python train.py --d_model=320 --vocab_size=2048 --norm_place="pre" --norm_eps=1e-05 --parallel_block=false --init_std_qkv=0.0262 --init_std_down=0.0 --lr=0.000989 --dataset="wikipedia_en"
Each number is 128 + 24 x the weight over its row's rms, rounded and kept within 0 to 255. Layers, rows and columns count from 0. Numbers have three digits each. The size before them is the row's rms in percent of the matrix's.

# layer 8 MLP down, 320x768, rms 0.0368, rows 0-28, columns 288-383
098:097146113106135092123149137162161142134133178115124124122095107140134107089146096136093155111140138153181168129149162124114105136094161071174166133135128070115166120123134161145128163102129117181148083147086148136103098111119129156123132112103158125133136152147085162127163142122115111127
101:126104135146151110137131151118173165131143139140120105130158123137110098147138130116132116168125120133191155100136161123167132136140110151168148176114142130111084152120110100107113196135151124100137120084105154123114130108146110112116126171112136141116154130143123156134150117108134090175
099:111115162147110119128121148129118086144155136123127195105116142113160143111142158119106111091111130103138102155119180124153121134146178111166071158111121116116118143121134084115133146138080113122109096097115109061111104145081165116159151128085152185148144138098110137125117110102117118095
096:126111112106123106113153099150125120115088132126102128093146156111160142136168123141089127104127129105144157121088109158135159124115087079121148135163077153125102124173114137131121080134109131126120115120129139116184113130140131135128086132118104107092135120135099119124130127157135130052
100:101103125129137122122066122111087136152072112157181147140138135132082126124125143136119122112126079150159113128128154096084135166088135173090125110145099126107160083133115079117138158107106087140087120061118095130173096155129115127152127074133126144114112140142139110132139119114087137145
096:147092155122143174108140101161092156116173150101134137120165164097129172105179114134142132112158171097171146090161145121119137148158078109178148118099110144130128081115133134144140103116131152126154086136114126141081121132146164143086129151170105124151126138191139150147099160121109116147
098:120123152098167136135120132126194104120147095136119117099147106151118161115127152133154130112121143117127091109134083114110086109111071085172083119115154136144162143116105140143151094134138109113124095124171143124138134120121136114115067108123125100122157086158109143158120138117144090135
099:115194136123085151173125141151142130139163128174107111171163147122105143120158121119064119108135124124155136123135074157116088115108142131140136138133120108122115152157143146121163121135104184128135147094120105126132109108109115134090140155141186168147115085131132118140149084110144075156
097:117130127162117080149138144113148146123151117123107157135096142115110101140120112141100133153133110122141095161096164138145131125137182076104130120161091125133145135124134114086138167111113130145100136124126190121087118124122162088152139128091150126116136101181156118137158138140183107146
097:186123109114169130114141095161186138099113125091092150130126179175118113105125078124120119121149137146117106135115169127124117157140120142119132150148106158085135111120150098124111142120123162090158068099110146131180128124105132089140084132127120131121127101101091133116123182153104166129
102:125098145129117117114128153121130122100121153131106149114136132184144102096143118075135100119133141179150110114141129089146154141113152141133106143125145104118120163123160071125130125148109183112073129129173112145095098068124112131083118157109105111132147144124116107129140159175131151131
100:138092126130117153172134131162143112149124111131127118194125126136125142177158101123139168115183106128087131080117109118146132116136064120105136164097146114102115102114122104135139149127162142122117117174093114112113147129116148141141150137162120142109140112113154167105147130135120114158
104:119132132131095143215101126125155146131126107153111136114162117133097137158166167150149117150154127094119136131138113161139090087149145133100114118082134131125123113121097146086111099102104106138145145149083131053128151141106134113156169112092158113108137137130130146153099133160138160172
105:116121157113147141128147147108114133130135148136154086081167169157121140154091182139145085138107138167150177109160151101135176114115114177090152134107162181106150113111099110173135153083116145118117123153102107113117117145114130099105118120148133138092148162144081108143133133110125134141
101:063160128144170142152128147082153132124164148143133127117082127145111136077092156144155102153143144084164136159143134139084127142174119151142129109121154112085102126138114080144127150119111163118103162143133154124136099081147130141093142114126168088135141137108158143142097137134164121123
101:129137110142149112128116170137104087109116133107100123125127092141161117156157132135128133143161097069159120167098135127171140107165145178132131117184130124090110152107131112106109150152123144095150100138108076105125147145119122104135099120138150155122115166125083122116151139101112106158
098:122194103126120139081150122134145133152104102110170120158116124121139113137169155160138154120151155122147118139113100181151118083150156105093155097136113094127078183100125155162117112091131075144089155116153069093090136135138098133074125126112176116147113167105084096113111152133112144131
098:162134122120100137127137106103117116116138124157120109175086181151140135113109128136097103140112146146139110129110134084166118157147136140156130146114142121174146102129106106129119165123160162085146143130141100122110150107115153131145144143137148098128131078149066107129127180151123105127
107:151107129116124169084148101134131148124141116123106159156112121115151145168153157146123161149115145096082104097151152165160115126143131114138091157110149095141142114106134154112130099164156098082134120140170143097159099131121120151107146140135113092126148120154142137115135118165112125183
098:136105083136123111149137143137151089131148142136166154110121130146145117155129088153128103153112107166155110110124150183167174118120158137118185128164107147107111168116101082098094153109118129145159108132093109140073142168124142097136080150116099158117127175122126138149130112141113090133
102:105132133125166138137157171114149145118150120120081087121132149104117098097154125164163126146114109158141170106100131123103097149108149126115145134076133095132126131136170133145164127153172083110113131127164127139143132106126197116125103099174087180117132151086116115107172100095113170122
110:142156149112146135151135118182165099150117113116137105126110167120167083085120152098174097141144124124116121086135092128099075138085120131155093100126096134096144146113145054141160107111150118150148133125129112132142159130102166127140120108111107162116164143140143108090088108134145128143
097:106102072091113122064126142113136118128143139094089159131157167182165129103125118128127091117119126158138096152175134120135126143139106112143108136114132128085134117095125143106069124101108176127100146071151095147135105140151161133141122163121132148164138152130136114125143115115161099149
100:106120155175139115189108125128116147129116108087140071145116139115125148128148075133125123130137087138130112083122118143110140124142132119122104102106122121142097149225107108068137101160103049079100106093133166136158115145107104089111133105132077129136135137104136102149101182143112125120
099:145120132145153134110161186113129115093111123125145122137081122135107165124085119187061108071162138164103116144105107141111101106152116132127067172113130151141146096104145107114089100142112137128111153169122099139131151139111111149118102136152147118149125096112131092095144147099132151144
102:098130129128160096155112142134143121104104115116140102121083151157138113126089149146163151152200142123099124120147097171145166145100157138110159100152139144102129142144131099168121142125129128122168133102106179127146135133133114149084114156114117118118166139112146116125105101107131139110
100:135150134146140102094090137142070088126086170088116143113144115121141167143182133136119106125146107126113119129128119123108123098106137120120139124082106162084091155134105135176102113094144129133090105130123142107132154102142091098146111104157183107153114110159114127130130160125127115115
101:118129114151140152127134103097057135101098159185156115134083126122101154135122149150138100111067102086115175084144110159146182123141092167149117107127156091139147079150158125147108165123132101114139112148140143124105099139084130135104116155099158131123107128064132125095141107096129098164
108:094090109107095105093134159164101115172142146108139157142118148104117177098117091116126153134145125132165129147136112118114137081121136154116116152141169156107166176148089094112129100147128107114101107107141097141143065102143136125107141131086190089123168133138124135109125134127148110137